Each number is 200 + 30 x the weight over the matrix's rms, rounded and kept within 0 to 999. Layers, rows and columns count from 0.

# up: layer 2 MLP up, 2048x512, rms 0.171, rows 1268-1292, columns 128-191
# down: layer 2 MLP down (transposed), 2048x512, rms 0.127, rows 1268-1291, columns 128-191
up1268,228,264,216,186,197,136,143,218,195,210,231,249,182,244,138,167,186,217,211,210,215,162,189,268,175,216,174,273,130,185,209,162,175,214,197,240,208,132,219,193,223,198,165,220,190,237,201,218,168,209,217,183,194,209,257,161,189,216,175,243,185,191,214,196
down1268,215,196,195,197,207,221,166,223,196,220,276,189,230,214,216,225,131,171,220,200,185,199,215,251,210,243,191,253,176,200,237,158,186,197,221,199,171,211,226,221,195,156,198,213,208,229,188,228,190,219,234,177,244,180,221,173,201,186,170,197,214,220,193,190
up1269,235,143,203,178,191,224,227,231,158,181,165,233,217,170,235,205,243,161,261,173,207,163,194,192,189,227,227,238,200,226,215,236,258,182,169,227,177,134,196,227,155,216,173,164,190,169,209,250,188,208,231,271,161,212,250,152,192,211,222,221,181,230,163,221
down1269,209,157,219,166,179,161,224,191,192,204,225,272,264,226,214,192,170,205,262,137,198,222,171,156,215,247,156,170,188,152,229,161,186,211,214,224,204,174,221,232,197,186,150,201,203,197,171,194,224,177,183,215,203,185,177,169,164,197,239,207,229,243,202,148
up1270,246,181,196,145,211,236,189,220,194,153,204,195,225,155,177,198,154,187,256,206,235,193,168,187,169,214,161,246,246,193,198,218,193,226,193,262,177,227,172,215,203,199,231,167,186,214,190,198,233,184,213,124,242,226,203,248,241,154,206,158,171,203,183,177
down1270,201,202,188,179,182,242,216,217,191,169,173,237,209,166,175,218,144,189,206,213,209,208,155,194,218,182,193,231,176,194,229,147,203,273,121,285,192,211,238,209,158,185,240,200,187,183,226,190,213,161,176,199,224,225,189,232,238,182,202,150,189,217,227,216
up1271,173,129,212,249,173,159,207,178,213,258,194,187,255,210,188,173,198,212,186,211,207,226,213,225,212,210,190,193,226,218,179,236,237,189,177,190,203,218,210,186,126,242,203,163,182,200,214,185,194,185,181,269,220,185,198,180,191,196,226,182,161,244,210,225
down1271,206,182,243,223,197,197,215,171,208,222,179,207,188,218,211,159,184,231,170,240,188,186,205,185,224,262,188,186,192,198,223,206,151,148,204,211,195,186,145,169,210,203,213,220,183,184,179,204,236,202,192,209,176,162,225,194,211,192,191,215,193,209,207,167
up1272,206,189,195,182,161,166,172,210,200,205,205,255,242,217,252,170,172,212,196,167,213,146,211,206,221,209,221,228,208,241,255,228,224,183,187,244,196,184,237,183,210,192,186,212,251,211,215,205,156,197,203,252,192,165,193,226,179,165,212,182,189,247,211,201
down1272,210,194,176,171,227,219,188,205,193,232,191,202,226,204,164,132,197,207,170,173,186,210,247,219,220,236,166,194,196,213,184,213,230,251,171,191,231,205,229,222,175,164,182,197,216,157,176,175,223,229,113,227,177,222,238,210,258,189,197,225,180,168,194,205
up1273,236,215,271,209,173,177,197,209,220,154,242,243,180,209,224,171,155,238,176,241,191,194,111,263,213,169,178,163,178,205,224,200,236,234,200,221,208,177,139,202,230,199,199,159,225,176,211,213,170,209,238,204,206,194,187,199,239,183,235,165,262,275,209,199
down1273,249,172,224,198,234,208,232,219,213,151,204,217,185,169,218,163,157,204,274,239,233,176,161,203,205,186,177,216,222,175,173,252,245,203,250,216,222,180,234,225,209,203,197,184,216,187,187,233,211,207,216,171,241,263,189,198,171,256,202,213,179,187,243,214
up1274,215,132,235,229,179,224,155,259,187,180,185,168,232,165,149,199,156,204,217,164,202,202,232,206,233,193,236,226,190,267,245,227,206,215,190,235,235,227,181,172,249,155,151,192,238,203,134,187,197,196,217,252,204,183,207,171,228,228,207,243,245,232,238,230
down1274,233,232,269,213,136,226,183,207,207,178,225,166,229,169,162,154,236,232,196,223,189,195,146,214,187,244,262,197,195,212,187,172,181,180,164,198,181,174,247,194,218,248,178,186,223,183,184,230,189,196,176,193,195,158,138,203,181,208,204,211,190,212,192,167
up1275,160,236,151,200,253,230,261,198,167,181,188,175,203,210,209,220,177,202,242,198,142,253,137,220,167,196,199,242,185,183,247,215,218,210,251,219,221,220,212,181,205,266,217,241,213,198,180,219,241,176,216,208,181,225,203,200,195,169,201,161,198,219,132,202
down1275,198,223,208,186,159,155,146,205,285,200,178,189,206,223,197,248,191,215,215,221,158,212,253,142,181,189,249,130,232,195,163,196,208,198,202,145,237,193,170,197,187,168,141,158,239,264,230,202,195,186,210,236,143,232,230,233,186,155,161,230,181,240,195,195
up1276,190,238,182,172,205,184,220,240,168,176,172,192,237,202,242,200,182,197,189,157,209,190,173,192,162,220,192,219,213,168,202,174,227,184,248,224,195,192,191,245,215,213,205,153,202,160,253,197,228,240,192,178,187,185,222,245,235,221,236,227,206,160,162,237
down1276,238,185,139,163,166,232,205,266,174,244,222,180,174,218,159,214,173,196,164,253,212,150,234,175,201,197,210,196,234,265,212,206,209,220,213,180,232,208,198,246,199,183,223,219,170,192,209,172,174,199,172,200,178,190,201,209,238,175,204,181,203,180,214,245
up1277,178,154,201,243,176,230,234,195,210,160,190,202,142,182,201,196,214,270,143,207,215,216,183,140,178,218,225,171,204,208,189,165,227,199,230,225,214,191,195,218,258,224,166,198,241,173,180,187,143,138,212,248,241,205,258,245,202,178,182,227,189,149,226,193
down1277,215,99,252,207,181,186,244,190,204,194,199,252,150,230,194,164,219,244,164,177,165,180,213,199,204,236,208,200,185,203,231,180,185,156,174,207,222,193,215,255,162,172,214,239,209,233,152,221,246,217,179,184,234,178,172,211,164,176,176,218,220,128,212,214
up1278,157,188,241,225,183,246,181,212,186,182,171,201,200,204,210,154,141,194,225,206,201,198,195,169,207,146,173,196,219,206,167,220,211,193,213,189,185,208,210,167,220,237,200,185,193,200,202,225,194,170,199,272,161,168,238,246,197,223,151,179,196,253,203,210
down1278,215,201,166,204,220,192,192,215,204,245,218,199,238,169,187,205,174,190,222,186,159,284,199,173,171,191,230,172,187,221,147,212,195,237,198,129,196,180,172,164,133,233,218,193,205,191,199,198,210,226,243,222,121,123,261,196,186,186,198,163,165,218,239,228
up1279,212,150,167,175,220,186,267,171,227,151,189,232,152,202,155,183,210,211,206,229,184,239,163,171,188,207,230,180,201,210,150,168,245,203,176,215,192,160,203,220,248,230,247,216,233,196,214,177,151,144,213,201,146,168,220,228,183,199,183,210,192,160,240,221
down1279,195,233,203,164,149,129,171,213,221,242,187,247,156,192,190,224,230,175,186,188,195,228,201,183,188,185,187,233,253,171,197,205,215,210,198,147,211,204,178,222,208,260,173,218,200,169,205,204,223,153,241,213,242,181,197,225,220,208,162,171,147,208,198,191
up1280,206,218,221,223,198,222,202,275,158,119,212,205,178,193,183,230,131,189,157,167,186,178,209,207,194,202,171,228,184,183,176,169,187,197,201,168,192,197,204,221,211,179,163,212,183,211,174,221,199,184,235,151,205,171,202,221,190,196,206,176,173,242,175,206
down1280,170,192,201,157,161,152,184,192,166,184,204,205,135,225,162,181,183,239,217,154,215,178,148,213,229,188,181,198,186,232,156,185,252,228,221,188,207,207,210,112,223,180,189,151,203,251,199,269,191,216,216,165,205,238,209,217,227,122,253,197,225,209,167,268
up1281,231,158,222,176,137,172,247,191,190,198,170,231,182,232,186,167,196,233,214,171,237,184,263,254,156,205,158,198,261,214,223,179,201,225,210,237,201,216,210,125,210,222,189,213,239,259,218,233,224,180,185,209,234,214,187,195,193,219,235,220,167,152,215,164
down1281,210,200,222,206,211,154,221,171,136,205,168,271,236,230,179,142,213,220,214,237,250,201,161,188,206,158,152,189,150,184,168,202,191,190,173,208,243,220,179,165,180,200,195,211,232,237,211,221,229,193,197,132,198,190,176,223,216,189,152,256,172,248,206,186
up1282,257,206,168,183,200,267,138,180,218,193,137,221,241,238,224,189,176,195,210,231,231,250,192,114,230,170,159,205,175,239,177,188,235,223,199,207,176,219,199,233,191,172,205,150,158,218,230,181,215,225,243,224,198,224,213,204,216,142,172,221,199,170,254,249
down1282,223,217,232,200,152,215,158,227,206,168,210,199,223,219,217,248,136,212,235,226,176,197,174,187,283,165,200,196,235,183,169,166,238,228,242,217,229,199,179,187,191,176,237,164,197,137,230,159,168,238,164,226,236,180,218,185,215,184,242,220,174,207,204,252
up1283,206,246,178,234,252,189,138,253,209,209,191,187,195,179,207,198,218,193,192,220,205,124,247,200,243,244,188,192,186,205,198,214,178,172,185,197,214,205,223,173,158,190,191,191,180,178,170,168,163,223,205,224,223,157,217,194,202,181,222,195,219,221,233,177
down1283,203,177,151,237,226,210,180,175,173,173,168,178,211,202,207,183,208,207,207,230,151,192,183,149,200,226,150,196,172,173,237,226,203,188,167,185,169,182,198,183,204,230,224,196,205,220,205,170,191,241,238,206,213,195,192,180,177,166,191,213,204,166,206,198
up1284,246,189,203,257,230,166,201,168,173,172,183,146,226,210,250,225,174,247,254,141,163,228,160,174,220,193,182,204,163,179,274,199,206,195,216,130,242,172,221,212,217,210,213,191,165,206,219,177,198,190,184,138,204,165,181,193,191,208,185,181,232,133,140,173
down1284,186,251,206,196,149,212,218,213,193,223,226,210,218,220,157,151,219,135,230,187,238,216,155,187,198,193,200,207,250,170,191,189,169,172,204,178,214,216,194,210,182,186,257,203,185,180,149,170,256,197,186,132,227,214,234,206,208,194,228,202,246,215,169,193
up1285,172,199,243,232,197,152,208,205,248,170,202,185,156,206,199,239,174,207,236,169,194,171,246,231,205,240,216,201,198,186,179,178,177,216,198,171,217,138,209,249,172,158,198,195,195,151,236,240,230,231,200,206,220,209,218,219,245,257,178,163,230,196,183,155
down1285,165,224,209,191,156,188,175,231,198,258,181,186,154,199,196,210,151,240,239,173,246,159,202,152,171,166,171,222,185,234,227,180,213,202,209,157,151,219,192,184,215,220,190,194,120,222,185,255,196,221,217,214,196,191,198,174,193,221,162,171,198,220,199,202
up1286,231,177,198,216,195,199,142,132,220,231,181,179,211,245,229,188,146,199,263,212,187,239,184,206,157,182,141,217,217,190,176,198,162,177,177,212,149,196,213,191,251,191,170,218,227,152,221,168,237,299,200,234,192,209,183,204,228,192,200,197,213,205,180,202
down1286,228,210,196,298,246,250,212,202,222,182,178,201,187,238,227,213,183,206,215,222,166,197,216,180,236,216,204,221,175,192,243,221,222,205,165,197,259,175,198,184,194,188,186,215,224,187,226,122,128,209,187,243,191,252,229,209,169,177,222,232,175,201,235,222
up1287,246,185,134,193,214,164,201,206,277,258,242,251,224,211,262,183,184,191,225,173,220,160,249,209,269,204,155,211,190,179,222,193,181,173,194,201,180,169,169,174,226,239,166,191,215,216,200,206,129,192,225,211,216,189,243,265,205,234,177,160,223,137,155,207
down1287,209,199,188,204,158,154,234,187,189,200,161,200,239,218,213,238,216,205,219,166,176,213,185,181,160,151,219,192,164,238,210,181,231,262,199,193,197,161,115,197,220,231,218,198,236,182,224,192,160,180,194,182,215,201,285,197,186,192,161,249,215,214,182,227
up1288,209,209,203,201,234,213,197,210,198,227,216,184,200,136,212,216,203,169,203,179,180,165,191,244,198,178,254,205,160,239,174,203,163,215,167,270,195,166,267,182,221,222,215,261,160,185,180,200,130,187,153,205,220,170,171,191,190,249,183,245,155,242,222,207
down1288,238,216,215,191,230,205,169,242,185,190,190,227,196,219,212,182,219,187,188,166,224,214,181,160,182,163,282,212,239,188,228,168,203,255,192,214,228,160,237,209,191,208,253,223,173,200,204,221,185,214,148,230,213,219,151,186,162,206,144,216,194,177,204,187
up1289,177,208,215,207,195,168,179,124,245,163,206,178,228,178,212,197,162,200,132,193,205,181,127,238,187,160,255,219,183,154,213,203,193,239,245,183,216,256,170,246,189,189,181,132,170,189,260,170,158,317,201,196,207,207,168,217,232,253,193,233,192,209,206,219
down1289,194,135,203,147,258,191,164,260,184,234,195,153,201,237,176,138,193,186,214,198,252,236,168,195,142,180,176,231,190,192,202,212,189,191,205,190,227,156,161,218,218,234,210,115,217,206,226,207,236,227,235,208,206,203,245,252,224,201,223,230,179,223,197,215
up1290,177,194,214,193,217,223,135,200,227,194,201,218,214,169,166,209,215,188,219,189,203,170,241,173,209,228,166,118,209,198,213,144,191,228,218,235,160,168,220,227,218,211,253,228,177,164,119,194,216,215,206,266,192,213,202,220,207,198,181,164,212,249,173,179
down1290,173,177,182,196,200,279,191,168,197,139,255,197,213,249,148,213,204,186,193,213,195,203,164,218,167,231,187,143,245,201,218,193,188,256,217,151,182,204,276,192,168,187,169,221,160,247,144,185,171,185,200,254,177,223,207,201,177,181,213,220,221,242,237,161
up1291,173,225,146,259,151,245,173,177,130,207,206,239,160,158,202,152,251,219,156,239,223,152,175,202,138,277,206,217,192,223,232,160,211,208,206,151,194,188,162,200,200,174,248,198,221,209,208,216,202,215,170,159,217,239,220,181,198,204,200,167,195,182,200,272
down1291,241,212,162,213,262,226,226,180,163,219,156,192,186,155,228,191,199,230,203,244,209,199,168,186,199,177,232,225,206,226,224,183,211,157,197,175,222,176,184,169,194,175,222,198,193,219,218,177,200,210,166,150,202,183,222,203,160,149,173,210,147,165,160,216
up1292,192,221,211,120,209,196,230,180,203,194,229,196,203,140,180,219,171,266,197,225,204,209,235,195,228,167,206,248,239,175,246,212,188,186,220,249,205,145,205,211,212,162,211,162,199,214,172,227,200,215,221,141,187,191,262,213,270,210,218,218,216,223,204,201